Weights of a small GPT-style language model, trained from scratch on English Wikipedia: 5 heads of 64, untied embeddings.
Each number is 128 + 24 x the weight over the matrix's rms, rounded and kept within 0 to 255. Layers, rows and columns count from 0. Numbers have three digits each.

# down: layer 4 MLP down (transposed), 1280x320, rms 0.0383, rows 250-349, columns 128-191
# up: layer 4 MLP up, 1280x320, rms 0.105, rows 251-350, columns 128-191
down250:147116167188138078155179115139095145136168137127130117089134149132141166193124168139127197098103182125137140096075164103105093105167156126085093133093110105149125144211119115104106130094147072
up251:115131123125128127115145110111100166170121131085146183109134134159115137151129151121132116142141117154087130148156130096120174076175150112186110082132115119125134118104160117122119127135117120
down251:122111149117129098077136107104118167170137128118111122146126116138156161116064098121144105108127143130115147123149100098131174095138148114141117109142122128182132105108116090115146109127113092
up252:115151168147151128099138151135126140128133154120135134129152179126114070149154136135091076100124110088081120137103171132104141119100144096140161104131146124156088094139131144081130106093101146
down252:130080137179133161118133141145124188108148140205112136136111145123120135074167144105081104112193156120124138119124143103121126055126136119134140123118150154121109121128175157106091108123082118
up253:116128114124152141119130090110152108191141110108143152167116103106138138117123105132129162068130159124129106141132131151134125101112141126100089109136126131104157138094176135149105152150136136
down253:129130115159116106122096126141133127141130136134130121146123094124093133109124123092086122117095168148114127140115151156094150089192158132116088154120104170148118149099166135132103164115146109
up254:097053139192116148115158126181102096123155169124157115157173185098154133138129102149098096126144122096130118186166155089122113114107142085113140154101137142117157131147126114115112191129087120
down254:118123165136088119126080131163152144108162168170135076164185131122193109098184177138086143121095121119109132175118129114096129146126123153131101131171116185098165164126139143085124094123110149
up255:154098135111173130121049155140122165086116151138183119074099129115135158173109143166097112162106159115111160158095115118162136195125062113126120128100169127185124116111090130156135148119113136
down255:121078171184138114152129122129102140150167069106154149115114162152158082169108111148136162154109113128170110149128190120143136107117121139138136128160174157099120136133109103112088101125122131
up256:135172153169103163123162136170169122110092168131158120104134151139176099076108092087114095099066146141067179136111148142103121127146154158136171117159198115191128148137148133120095139095125127
down256:138147158153121134146149114189138147126099211163114102138151149139127117117133152138102147129116127134112105115149165085059155116178155186136140121129128096156117107139155155145124078121097114
up257:113136141135129144092098120183159111108090133162144127104163158141128130146095150137098142137126135113156089131118120149116158134143132134123126145156141139108115122121123130108152172137120080
down257:125114147148129122150145166162138092138085112175130096130131118101164130197090160160127140109122146142131123093121103114090125135113130154126156116093122153158089134106134113133128082130148127
up258:101136132137161144133099133150148116138115126139137111104189115155141102117135173153118130091101118117094128141123156156118173123111125137134129133171135142121169178083144151172126123124125119
down258:121137132144104135137139152160124100090144156134146134124141145150096159028119173082135176108142083128109159120126136143109130122146137114124111133151160117103147128148140116195159131161120110
up259:113142165101171122131120137119114100133125128091098061144134100114088108173168164145125120117167159123128130114119116127163130096181132131172081111118142140165146158180127068112146077153080130
down259:158135115185168119100173120148165119125095171123140109157114098131150151175112128128148126131160131103123154153084101132090121129157141121160187120151155145136077148184167118158137116120132159
up260:118154147136134120106154112146121139137120134130127115146142132124107105172138122132098126105128137150123104118137108112149157129133170113136136112112141128123149094126116125133147145135119113
down260:126151145095130158137159112111148120142125128108134120130129111166161124142134146093137139113132149110132140142122137141093143133143099113160106133132133092127154111150139107137125105134132115
up261:200101079169132130148129159145077153129160117157145142138157110133142103140185115136141146165115120176097083152120144111176128133159135146154171182131127143188124169137187144095141087136112078
down261:187112116116088115099136126147135159136138107129178111109164132135120147161140074158114138148136114118117071151105138101123124128149125098145126150080133135126102163125176109139121106145090080
up262:107160118150138096135123154138159151079098095111089105150134096094107173105126107157177117151099095125142110106149135129092145159133173141151052131152152114064120136133140096084096148081147156
down262:167146102114123175147100127124142100127107148112108104159109123100109148132141110105095144126145144177170087129081197177127119121155150118125117109130168144126127121103170099130163135132115134
up263:131132100133119140130097112135124138127104144112133132096087095074151152124154128122151125101134132174137106138122144110121137129102157118126117109120133118121115136104113113152086141113120145
down263:111126115139139129126119117125109130134117118100160150128109121101095107055145145108127089150164092163140110114165154130096117112120119113109115116118110122124097109119114146103126138115117119
up264:157127137112138109125170107154138118103120138132114141130093147149089155082102147136152132101106122102133104156142148148145124157121128101160121131106175131143119153066119130145169103129116119
down264:119127158137130137143124132091135126122129145131157132101117135152119113171114118148124092144116165106141094141113101146097113124167121087159106204149180150147093123121109113157116089126141117
up265:129145148145116183158138114100125124099074170155112090162121122132146155126121132153115121160080130152077124086126155119114124165180123197095091100171150125169169099112091103106111142131113129
down265:180140180153150122135140125119144182153079159121131167144161139137125095126082140171148122140134101160121125141094165095158120149107147134125121109152133139146134133144081166149126117129111122
up266:136134138156108116169111120121146134139098128182179114121159131132117114069144148105136149133145135108114078144118129137125102118073169110140105094103156114097150142133112132129128107127121096
down266:137121140145096147083115110104137120196149091115137141116128136150090147168144103160064089132105105116127121151160143100112143150130150101098131101113156145147102150179144076174133136131121109
up267:170131144127116111145114137126178109107154137116125114104112122083083106117150126140144150133155175127118113135090126161104150130142189136099134177143171137112101135104139094073118160126078133
down267:140121158128117150145119135133134149128106156126147131108151160109136116143108105127121128157124108131136145102104117134123106061102103117111133126120126090135140092110120157125092165136175129
up268:139145128094093130100106118136118127167127146159145133113154144095139137138129074102139106099143124109155095088088138171156169093124144127105106090092088174112144124122146148147137129138206168
down268:160101087125135129160156159127125153133154151144133119131124116116117135102139150125152151125113140122084133094156107118142119085113138137133146153149097116171149128120141128152140144135114167
up269:103141119159175116154146175087084120140157147161128140131163120167149143170088100140143146142102106111119072092154120108142111144153122128095135135102146156088136168120102167113121172067096109
down269:106147146137144138113130166162091133117132142128118142102127194130120104139167111149128124114129125146137127095154114142108088178110127141122080136073130142138162132090120155126167137117099110
up270:099131123132129126135120102122087109147108123100132117115143149120115084182126112173159131117094092129112161088131112103146106137121140094184103155114140178173073144130104125095123119110142120
down270:121136109141117146091147173148095153121129115104126151105141131104112099148081093128120140163082094101124109117118113146157080119129126078169151145125141137106101115153119145147160096115063146
up271:068134163115126140192149151139124130114137124116102086157126130138118137137125141133104116138104131133148147135126095087140116125154116143129155141112148127132138137133121135126128073129107127
down271:129155144084100137126127140126184138161132147118187102105152153123112098106091121155116137099117135147150120172124123128116107107122131154137105122097138129168149118133114123142123073172165121
up272:132135093155118114139149101161132114138083156103132129145120146125107108091118142113129147109109112101116126130160118146115168094082129107127136128115107105118118099161145128147093103124137133
down272:133098104116164149154118162185165101119102155134118095143167139108108136129119136132110115070102154171161124150129105121098123170180118140099106107118117113088150116207148108138113161135143171
up273:106156140140104133108142134103141111135134133119121104092146135131134124118119131097101114138118137118125148170125113146152120126138144161175139110160151103126158147146145140114129169117153119
down273:108131108098101108176142126170116108120115142123100118134154110101096131135116142128084141104106098152134131122127149158160104125119122136165116131151156127157125123125132143142134111110119131
up274:075093130138153138135104078153115110126123125128091136154098109154158131141167103131156138157139150138147093133124134158118109128133130164149093115107112143150121123124130131128102122134131126
down274:143155139113157149075103124112105124135108126131119148102140159130136135092155109142144087123144138108133149164115127145125115131120167154109090130149113154127075124122136103123118133150115152
up275:146127102142147097139185152110145111105102110161136115155097148115066090180071127155134148137165119112126108146098114120139159112120137114111147135115153097113124090138157111148170108126126110
down275:134141087157163114130193091092133085121121119138150104164106176153086116160121128152179117147137136117150122116120131142139174109098128135132144151135168088129089101098119132134159112145144161
up276:076122119136143068154129147117058116156133165109144155107161168140140166120157135133147175146083142127113117087139162086133142170119134161108084102108116168137154140106128087167111151137129105
down276:155164141095106122087087154132098117163124131101147128117101124158135124140132097138161157077130122119140162120170125115154152143153115159101120106107055142105178129151146116111102136135154158
up277:137127118155137174133132104171118132168116162123104099133128155111130134170133197114124134094129129184125135129116133141042158117108153127080131132124139116149135172135107119113148115098106137
down277:133131182186116145090151145153148149146148119141109118130119138111137136113101145113156096142130151160135143125120103142110140104135102122085146143123161104140092130141118167140094118134102151
up278:134159137113144161132106086108113185086130141089074075121139134184120158070139150154120175134085097118100163114127161133141142118168100110094091137091132148147133161152081106131160181165076182
down278:120149143170121131133120127179095141134102130118094163136163175122142133084097161123130115096126140135183166076146118124066114131115130156074120108117146114119112146091115116145163141143096174
up279:134126151103101119115135101158111095120110130098090104140151109117097162130098134112128092114137135096107107106130120145096138153167113111145116158126094110156122103101156131111130158150155122
down279:126107096127122146136136092098099149101100105100104134128122127111139068149120163121120098143133141103126144125178102087151118143102148110137146140099153144138130117099115102085141127131132123
up280:109144107132101154096131108103170101105103119112147111087139175098121089139195076155189118152100112161170156106113133137082125143150126145132082138163138124128088153116133073107134090121204124
down280:154140091113106151124138166134145100112124099099184112086120122134135094170100116092141105146153108125129124086141135152087128134186107186133108129147141148152114115110127089104073082122150098
up281:042118120121078070127137103155102130178138144130093086192127134138126130150131113143157118133118147121170072098118175109145094125167143094124159111107147170121146134079175116145120141168154153
down281:124132174091147168092090099090105098196104103141072105140179111117176173152157145113096164131130129131147134128130129126138143109130167151109165113136111104130090134101096150158115123169177135
up282:138073095116171141152122145111115099104121126107128169092145121120151154169175084141128078164100122109157114141153146131083108116129115155157109098086070119183130130144067113109124137101105134
down282:150102161158136179136120103162121138146153168106079128119114079134121072149100174138128125102179170120115171112126143098115113124147134141105173158129101155083120131126102147101111087158110180
up283:157156074119121178157157099143107080133114103098146106081130108121105116121154128095120158156102173098098180122094113149109135107113139095171139110131160160180144166134136092114085133068128100
down283:099096126080196117161154125115110085169111136159168109179135126151104139201170101115113115100078139084108181123097129111145104158127187102118110093119102085143128105145146127107077166127129147
up284:111160145106103165109111133144096128117121103108144111141122138098127131079113159095125185127094106147159134155112127150148104116129147110141109109150123093114152130129136089126105138138126127
down284:122133131144126151141085116135131154114129126141121119131096171138121132074180126137119147147102154137126132141114152119077101105152113113132125120098115128139124145151110134123110112140098131
up285:142155105165093158097115103152159142118141111140133110108117152095117139127161127132108086065086134151127111116067133094140127111110136125087093108136124105134119086123155123116113117147143109
down285:125091125154122119120126096127123129171173085114090147106089094091144138166184143187151143130156156123158122123118092125147141156104143089160150162128141156128133125144132138095143124119100138
up286:088130103132125134113142159130108130124133095128168123138107101099110125118104094120105125161173126132084169151144129146094086122131185161144131108117123100132170152127088122160134116139077143
down286:108121118125120143110097155158115137117174116087129171172145140122142122142141156115096122165103109129128128095096117116146114139135145130150126139113122176131146138120107113162151125089125123
up287:123153135112119129125068084165087173076136165120128104155137160132106100138140157121107143104145124088193117165094116081100146140162096117126107171132102148145101146157089138122165135124125098
down287:164126102141161124068083107137167148129115160176075158116138158103147099168157108082139166119107104098183151146142096087092141058136041071144162187138070152133109132150129137117121137115097106
up288:136135102120129121092123174123117127094127094158095116112093125080151125170111126123144106087098112114112132114134138122141113139150113140107097106174081115095148127125131105141157147159151151
down288:116111145131147134115129147151153141151125099143124180147097098121138105150143134118121167143128091162107142121125124107128133128108121127126165121144144127141103114145147146119149128138138107
up289:112140105114103140131109159148134130126165128125142126140085165105121177135120163124110133100143088111096120119167128138119103108148111095144124147130117105101130149145087093096123163144102128
down289:139085128122125159141123120123125155125155133133124133161064109108124123048137123108146123138121169078120116152132084130132140123167119115148113132135156119118166114109120165097118116132103115
up290:068093114164118108169100118177155120159137113121120138116125194191115128168124137158071116075167141125132150169084149122094124109094169103156168064133121132148145103110149109109108168134136078
down290:088126179145123179134136108115109111097104084082109128117108111122105168132128106144098104160150118155114147163141143127115136102166115137127135087191151117141091129167112108118110159159149146
up291:114127116109134117147143138141132114136115113140087110127083104172127153112101135116118103162158146097153115108117111137161104103122140125128103150161146174113123101113112147123128103116112095
down291:079130149129103130136128164136109090129137095139126151129095130157142095132137112119114154174160153140154116126150108157146141126116183101120105171148088112154114126129104106134088111179153130
up292:133090129157176096158150082128124086135126105098175119153126136129150130126181169123130112143082116146120129144078121104118161131123156146104081114132098154147128132126123118138134143155122125
down292:104131166126134112151080114098132121152118140159138103153117155159131180125113114127115099134136098157109136113138108157112170128097123172131127142164092136126133136123122117166149136117143127
up293:079118143115159146140158106160170129115118156149149118088115119148142128116103134132093146131122146138082126118135138125116136159138125161104085120132120151130152118148126105085085141122147164
down293:103160122144066156129107140102185143144128107107130135142131099151131125182134124162137157162116099117108114083118142144139150094162114125118139100142137117149154164121169108127121116135122081
up294:144155109129153107157127128133115160118156126114162139149123147128131099102129127149114128090109149100131133136123108138091141156085111123112109131155120104122133129129116133112164085143148106
down294:131168122118129092130111129133133137114104122087132138159124116116137107121123141130083136113080119129099129123109107106125114140116180113143133123147109152115132140090149112098113104140130109
up295:138124136123086140142113127100148145119115115133101129169133105137100129150118124095149147114135108136135118128117133122155112115126137126108139159165119136139103111140168141128131135132119140
down295:111145123133146123149118146123123168117138133112103126163129117142123151147116110082114171119133128089114122125109156143124122149153107108134118125142098126123110123142114125114122132129120132
up296:163163096106166139149124122149158145079115159101163132162161127166120112122145117121118088090105157167158102092137128127158093086140101109165155110165159114132118125106137135065099158105175115
down296:108179125103149134094124126121098140121093116156133073142157104177125168108129109097131138091147176169155141123121105118080075145130101116110144128086137144136137114132131087129112102123134094
up297:124114126141153154131118121105166145133061157120144108116157124159138088141112084127136162079138103112120153098174145126097153145136125134157147143087106146173142135130155125107104130100160112
down297:162116144165122144138143079133192159138145109094156157130093092135156129138057129175097104112119138109113106089149146132125129124119114125097134144121133137148115141129108076079081140149122138
up298:114138097104110106139134141136157113120156153126122161137125153147147109173134149130180170107138120112166149171141157173156146109171118105143140107101155132084130145138105159090120156094171145
down298:179110108121099178156078160164164140115181150135126163126103124099156076132131175150147189116125090119127146149135129150112107158126144179090138115083143161101132071136152200098152108162114179
up299:116131116095142137176083122158142131115122108126134126135133104118149122167104124145154119080100115149188139118136143121177120102136143144083111116131124102138159126161104143155151141139118103
down299:155129115135131131120111150151090170103134110125162110124150109127121114062128096118154138131136115089101141135130091150098103131095112148130125120121111140112085112150130142126077151138178106
up300:116127116150138131154136130163104123107148131104140110124129151161130122143135091122162088121120130170127160136133179112127157144135132137109138162129128114106137097135151094134128142111144115
down300:120114135134113147138131107160105117136128137089104148141139139148118144167141080108138119164129143137113133103133135108104116125120092136142127114105142067106133151133124126100141126104120114
up301:140123140121131141153125114125139148154115125148174119132100114153088159126113125158167145138134103117098127124085131153142085134104138110139103148157166108114150134151094141159110121091159142
down301:114124136121120095134120120093106120120104134137103128162126169131129133150120118130115140098123114135168143158157084116096148140126096125144158126117105118118106107085170118103135147126133136
up302:140179155143089127142143130142119127159131109178126147152106156120153144147142122101127134115101132089170091111088115122133127152146146156123140110160137122131085113141105127120120123114120136
down302:135113122145135100119110130147113144159132109154114122161106093142132129118111160148118126137085150107121063149119098107148118102127116120108153138143105160111147148132093140168161098148174108
up303:143152134160121101153136157149144143133171133101117109118116153125170128109135165121122124091156185113122100142160125149108129141105163146133136100187121128110137110114106085117137178133105150
down303:114140136145120170143127123135122144092101143110123143102152135146136154136145130130133154199120138131134121122089124167114105070117130125160098108139168115143128099124123114098117139106177097
up304:069125123137135053123120164134119237087098146103130116086109140149122054134137150084152136127123087138169127129103153141106087077105111139092150078094111083127160132105161075121112157171174144
down304:065087046105114191098101137088111090124100117143105101158100115139136132153118147099106135181167091109164167143134150073106153136116084119157139134105173122155208155158137089123141106067137119
up305:143109119121160093154137139146104127154131130090140149132152101136106129140090140113169116147161149159120134120089147134150126083113159141156132093178069154146100118151110100077095124153092122
down305:120117082146117133136106144124143082164160091125128163090106116146110132132133167139136163141108148140132115120131121130079121109101134149073155183117155137096123123162145120116142104148089105
up306:176134134097146136099128117125112135121141138148134118116081089140098129152131123177129104124127149114089139145132121105113150110110138113086137108145116111176121104119114115107135150145129143
down306:123111164110150157126101094128134119103146150143113103121115109109158101054145100122153127106117105121117135152145125095088155176139123142106071106116141141155112092130138185121096138128148107
up307:110117124142124148117125139116092124115088176124144160130139099137058080116147089128110116107100124136104162123134107111146145156139139117135126162112170133072147114129126093113133134141123106
down307:087135091116094138128172116104121128157112137138121101120157103167101145106134094139160133145084129124109174161103137118110141109130111166143095078180110118114141140125179112117148097095134172
up308:102106125141172083139106180099131144145139121145135104108084077147057143125102116111144134129132115150160164131155158120182137106083173179109134147143112114128136128163186125094183099136081101
down308:148138149094153129128172121094123115169121134155122093138096125150080128119111125153143107153138141135119134126101102097135110086098121118120089125116170137155129121100179133129160114145142147
up309:134157108077150094088156136126144073102127113160153097145129096135146130133131121125137106141125087095081116110139103141118152164126121097146125096135118129098131117107083137153143131158109108
down309:156089130140113099107169133124076125121134123147072143102117111122145099120154149181173106076114142111144126090118144133128143111116125093083115138145157129117112165118113153081139148146160112
up310:141119119072107118140114106129146117151139136122085086142106119114127158152101126138132098119125109180161116133098144172088123124164098152101109129118176121106108139156141141126147110092159144
down310:144143089138126124103120124135162108107109130157109120160126128141140120116141148102144116109112100120135106134118154104074120142134130153142087142135119110134111122101058150085111154153125129
up311:120133116121125121124136134136127137124126137132121141118133134134125133127123125140132124128130132120128135128125134136132132138146135125132128139128120133129130134132128128131139122137132131
down311:115129132117114126137127116139130133123116129135127139129127136131122127104131130130130122130138144117122126122133122140132119133130140121126126132130122135132134116130136132133137124116122141
up312:089154139121103117129136125117107092112145135110091141055138165158120137119142114122143123132139121104149131118092113085155184125144105139094098085110184108110136131131108067087073158087158133
down312:146109138125127106116096146167096134118107136140111130139113146139116129104090118104139121125119093159093116112151135166146134078109129096093139104108150132137160100147140144149113135117133090
up313:070145116134108087137126142157167126089082139110130134126140148145150166127087124114123071172141137152137115116129135110188159125086085124166124118123104086113105190068126134118161154111122107
down313:132122131136127104126109105164152155114138145083120135108117122092158107019070108141090165207156185118119150128131150136148115119087108133119120126109142125156148141126138106158111176134158142
up314:126188127114104153123120141141149136127137104147129113098154155151132137116123079130139104093134174150128122165134056190039143188151127140137136156110131135134188058147145113109143113111098115
down314:088106166122120152153096113120146116107123141097101134086132132148104155132108169156144163123135119159115150156165153184079157153158168114147102192139156153107098060125087087110118127137162158
up315:146112134093111162118118160099105136127150142123113137144115122106115112137149141146098136146120139091126109130163135133066150124123118124092097147127091129090139130140137120145125131124134111
down315:127104139132152167131141142148117108156105107128114123151151111134121116092114119133142137120135110102134121100099141154123149105115133123132129141131127147095126135164106132152154142126169128
up316:160148131139090151177125132113127148169094126114147126175137133091125103133113074130162168138158162099136118104161086164130115118120107152149118142146158116144137168113154108079139150143149175
down316:138116130078141158128134155137130102155111099149125144157128174122135130126148073168111112160129111128160156135152146084098134162125098143138156163172110141134140114125108110147139133104164140
up317:112158102151087141122127160154136137130132096091147124143125104162127150142097115137104124159132116121125144146127166127138150127121168136148163144144132089118162178102122175109119145144152103
down317:099115122094133092153137073100123135138117160125138100094125129157145092099142114174119118122074102154157114123092148146137166124134148131115104110188130110139129126126160161155142165126124133
up318:119166140101176095153138102100124127135117124121163101082136122114115090155095121102136093124140092108113121165101112142131133149127104124133114165141133113113073113170147164096166166108120151
down318:136096101140088073137121135101153111188143047127098129157119140101178149091115098160083148153103125111167140093158151143095134131087144129101115089135113103132090118107109140118166145129159095
up319:101149123147164121112105104144135132160098110105152111140151139097113102165101128115116122117103100119134177113141084125103118127172122145138162125083114110152100121130128147149121165122134107
down319:125149127130169173122121099134114130134136097141136131124087090122112103115120145126140147103146078148145129119094102104132121136125134114148123097160159093117134167111125125082115190124141150
up320:175127089094087124157140132104119154097121149132118172121136134143162100144142110115109180148127162136130168147102116151131127101129096142081108136147106142155135108097134157133128127147085129
down320:147158105089157114141123121124127147131140130159145123140138111124141130125126127171098155096161102083159154143101103140128095106119147160146101140124142133136105098122126114147096102124101120
up321:064117172097136123142120114104125112108140144154095118147106154131143147140110117129150120126106104128137115148101126153150133098147119145130112105147130162132141128164133165123167124138113098
down321:119128176111100135156161133099150093135092108138119152121123125119138105172135095146145110083115144136110121115130137103125135127137129103145122150175134131107117126171112125135140121135119128
up322:123140127161110134108122126087109128085128121127143112121131128136118141139146130107121135105119146148169157134076101112135154139076148081132100114113112132161098125136135113150134116135181100
down322:074164133118085177114112190143118106101129137111137157090117110112119123107168114127106104124126104113130098152149107132151107169072142154170135106122131110138143152134079111151161114094138131
up323:137141151123127142151139142095129142122083113170121142115125158130124111155135110082071129132133153112167135137125121131115121068101115128117142149157062143123133108131141116100109119152150148
down323:136107113122173129110146162101138160127099111112144108106141176092101091136115138161118151143131148116138143150126105103101137104125072101115132132130137119150098093165117134104113120158161108
up324:105148123095107158115130124134130131131082150130128166138128147120113115112177191135145071090142138158115144137124102171138132164144135139114150118133123122125160088124121132114118128158092123
down324:144159144167122150117111177116150119122144085132104160113112107128153118089153143170135098125168119139144165148101100100135130167138126158129161144143151133109140165128115112130166115148079136
up325:154133146162117133148128176181065156104130107097166128165114122110124186140141123093156124137103146108133153125125094152129147175118117148175100109091113053113107164146154097100138128109155143
down325:125146180140097128147098145099145100126097154139116138174158162163142131172157100155121126172099185107126101153145088102163181112142115168134123174095130144070122120125157146110086126145120075
up326:133151134138138118132099141122104147128136114126132143138104144127125119140158119129119146107100115111115125148124149115129124104128112113136148122159124128151097149136157112099142129133128118
down326:124097115158122093111124132121136152109137095135107133114130132144148111076113120113133140125116103104118118127142133097131147127137142141156158120130128154116125136088130121102132128141118145
up327:081133105129129171167121122119088111164100148109132096118095151168138099158155078101097108105115141128148092095083134102086123087151118150118108166137170140147089104086113170079097113180153114
down327:109116110130143151127109121130092092174149120107138149128118155152132139153185079107151130129149139145119103131144138120128154120182106157130117112177175182138110084102158124138086140130143160
up328:112145122107167124144143133172131127093113131129123137153161073125086135096146117111153135164169130107104122118096104174181142144094116157158137089122163125122087101140123152151119095144123130
down328:080106124130129133092151097142139110143090140149107130140185129165127159037117156156137173158179191079095075159102094106099116119176126146142118107131133119158106077123137142135153128108193132
up329:130106146115156126148145120132149143155129093129110123145141109146113099175127139163136103127144159189107112134128113159150171157139129123163139137121117103113126096087132131130106156139129158
down329:117133123149113128141159126084110155070110130119110149089129148098122154105133135164131132148120144137135116088147150113110132104109152161120101129083115130092127147137155116172106133151082129
up330:098127105134118118179136176128123102143150100116108161087132127118119076166154086113146126161174106112115162140108146163076133084116141143136117105128103105197117110100140112166101105112127104
down330:104116056134143107147110180150155156075130139112116081150116138132127151112144150114139169161137104130178147142072155129106117194142135131116084113110122101119110096156109123131158171111125162
up331:143094145145149127117124134156136123113157152132088126138111136121126112137110162133159111134101124144105141114104100097099127112103128135124141117128124116120123119081137102110128149123153138
down331:179110137168127108152106159117162100137106124128111114113088098158158099095134157153101098105139130126094115094105141121135115132148174111131131104149099100113131163123152125136121121129103119
up332:135163123104135164115162155123140115089098095172127117123167130116079132105150090122132087113133154098083132121155122155117151155129127137149153092155130143136153125111141109119150148132136129
down332:097134169107135096155115156123125114123123116116124144143135162110126146156118114120128125126153146157112130116107148121130144149123154184158110106083155116128097137139126098161132177084110125
up333:098112131144148135105129143136137118125146161064161104142139092195114134151112148177138084125115128149107118096129163143060130108110155147152167148147115137180131150125138128142104128136106122
down333:139131113160122096119151174126141103101094119095146133113156151175114118127097077146115131124142124111143113115120145151131152106129112139122123110125110156100139142124104164085117049140125141
up334:143126119133061089117103190130117127138158125152115137124133133182096097127157120121120092147109161150117168084114142115100146102132101157169099139157126118095150123128137098151126092099214112
down334:138148127146165112120104126101126130134114164131107149110141167089168121073118141085172105154190123123130153116150083164114163172145139089107093187093103140152174156129114117045178155063051168
up335:104089156153088146131105115132121118086134136142122105126104080125120115105168154075089135094104096099140122160159134148129136123145163112107122138108130115118137123082145099157091167128112146
down335:127132129176084142125096120124132178094146064118093138102127121117116147120140124136089133121079146132129081122104168094042122122129099136172199134106153135153104114121106167148120112129114151
up336:133146148108153146101097146123123140079126149135154083116124133131132152181123104090129126144121127160112092137102129141132181105165136182125117094139201142117118116108148114099115108176153107
down336:157095103110128138134144117116135128154118120094155101114137107127123112175135147080121175115115100113107089105164123120135126144103153129109135107122148113131131143100176119111145163122101138
up337:147139107075138079108113120150108101144130107147153139099135104145100097077111118117131127164113124125091119097098158117117160151141129120168102117144183142130162155140058096129122168101159170
down337:091135184096158105177111089140136072094100156103124113175154101181143116088109143116155131128113115102078134124094106111114125084094134133114098107122165177167179128136138085096116096093117108
up338:108116127128129115103074120099099133102124125101135115130164194107121157133088157121152142163123148151125117158125127128109134109110137140122134130114154132092148124075139169115154103098137121
down338:141122161134112111159119102152120174136087122110145123153170136098131098064153154131148065154087132125115138168160145118145132140137120111158129088149139105081105151106149169092128114109145136
up339:123130133098138133089133145184179103139100109157140155108137123070111131142138115156084117157162146102116123113133124166171096117145112153140119097096147102129117108105106079121131124116125107
down339:124105163108139077104085129075105176149164106108117162152150135133155099080171120132127180083145116104127124165141134158064111122154107129131132102156173115099156115092129102167117147144110123
up340:103076131122129126151142091171120143128099124135140111106141173139132140152169127128152097111133124090112141129114108120110143168121135168153058108134109101100086123145146148144125139091123160
down340:132137149155110136114187110119161113115121137086073148111163107117133168174127109174163104123150137105138117121121146153129128125114179156156145069135113143162107115146115169117125078123099130
up341:100124176129111145121098132148078129146112119137105116120153121134141099152157120149176142105138161096170107130165110137107140098140119134111123108186127092135079133155119142140141125120152165
down341:149127163136141165139119170111109131129133141153138130134135118159150111130107151134133130135123124142127127135138143153108138111136113134155093123165147107134121106127134154116157131124135133
up342:105089040135131124114098152107131084086097129107155130101121096112086129144120108112129124099124118152136076158141141168112137138142153149149144106153142120160145139121089132132143148129155145
down342:157102151169144133119141152109118097133148139101082155121155113148136142135085106120136112141154104157139138148134125152127143111147095155140151134123081124068141118139132136141142114113134138
up343:142057179105095104164093117134145103134129087147151128136130109157133192108117137120116118116102166122126148118135143137133113134130121107122115130109178116099154126142135149153124133109147116
down343:079107091176120119126129128140115117081153144095131119163099135131122137177125123150112137064094148125114134116144098142151133132114155125121130130117116133098094136115173119143080107100127141
up344:165120154114106130116136116091148140113121162143089124169136149137138120153122090139136121109130129122137138135131200113167113156138130115130143153153125140102095155131099093104127128104106150
down344:152127174104130134145109149151157143155151130147135135123088148138133098133138105141121112151135140131151124107156163125133145146116127112097140161141148115129104160150149185102161127129124172
up345:106183070141118146167106114089111141114119118118119151147124146132083141143150211136183137086169097144110085193170151109115172129124093128128111182166123133083132138128119119115096098150147140
down345:139117119155157151106173131110111175099134083132095167140094137160081091137104095109130155142141104137153120109120108154202177125117128111103139099112163076099156130108131107137133125108138138
up346:154128117174108136133160151116115120132144110131138123127106162082101185169169137115113161077143167159148153159146135122113144141098148125127093120109101102107112116132114125165124139109156137
down346:098156117104105154148117124131140127124120130125096161114103136115132152096162141114107122131166114133113134116134126101146131067128120150101154122138136131151164111106138072143137093125124139
up347:094114130136152106135130069131087139151133176171118094086132181120090135114154186126121124120139165145195092090164181109135174084081090136184147137138116156108094148093159095183117126123102111
down347:201101139109103096167090103159105156231161171137123086155102112116106105118081169099076089176148163171148093148144186104129098154171174169110146060102076127123139126118147146127109131109133113
up348:115129111103130129137102189129113099150141133163114117139149139090138149130140121178100121140111146127152121095090114148096154127106152105117135129106137110139102115093126118223127102127099100
down348:146144120128119114134130158140152132145159136135118115130121113102108114198155127178142108140093126135168118114125164114137116158152124099146143108117127123141131099124170147117160081094112119
up349:102109172093112130155133096126133152121142151187178130093128129126109156112100136098122127106150146156194121126143097116106132122089118118099095154120146144097145096150126137102145154092136140
down349:140139108121076158130190127165096161112111115101107141144108146145125173196072111115138132154146114129139145092114077149108180091124098138103147119144132101074094130151075110128154100146159165
up350:116100142168121141112144119151147136071146126150105087171125127152097097135085098150139149100173129177132092109132155097153110091131092139173119171085150148104097156131133110160167112119118097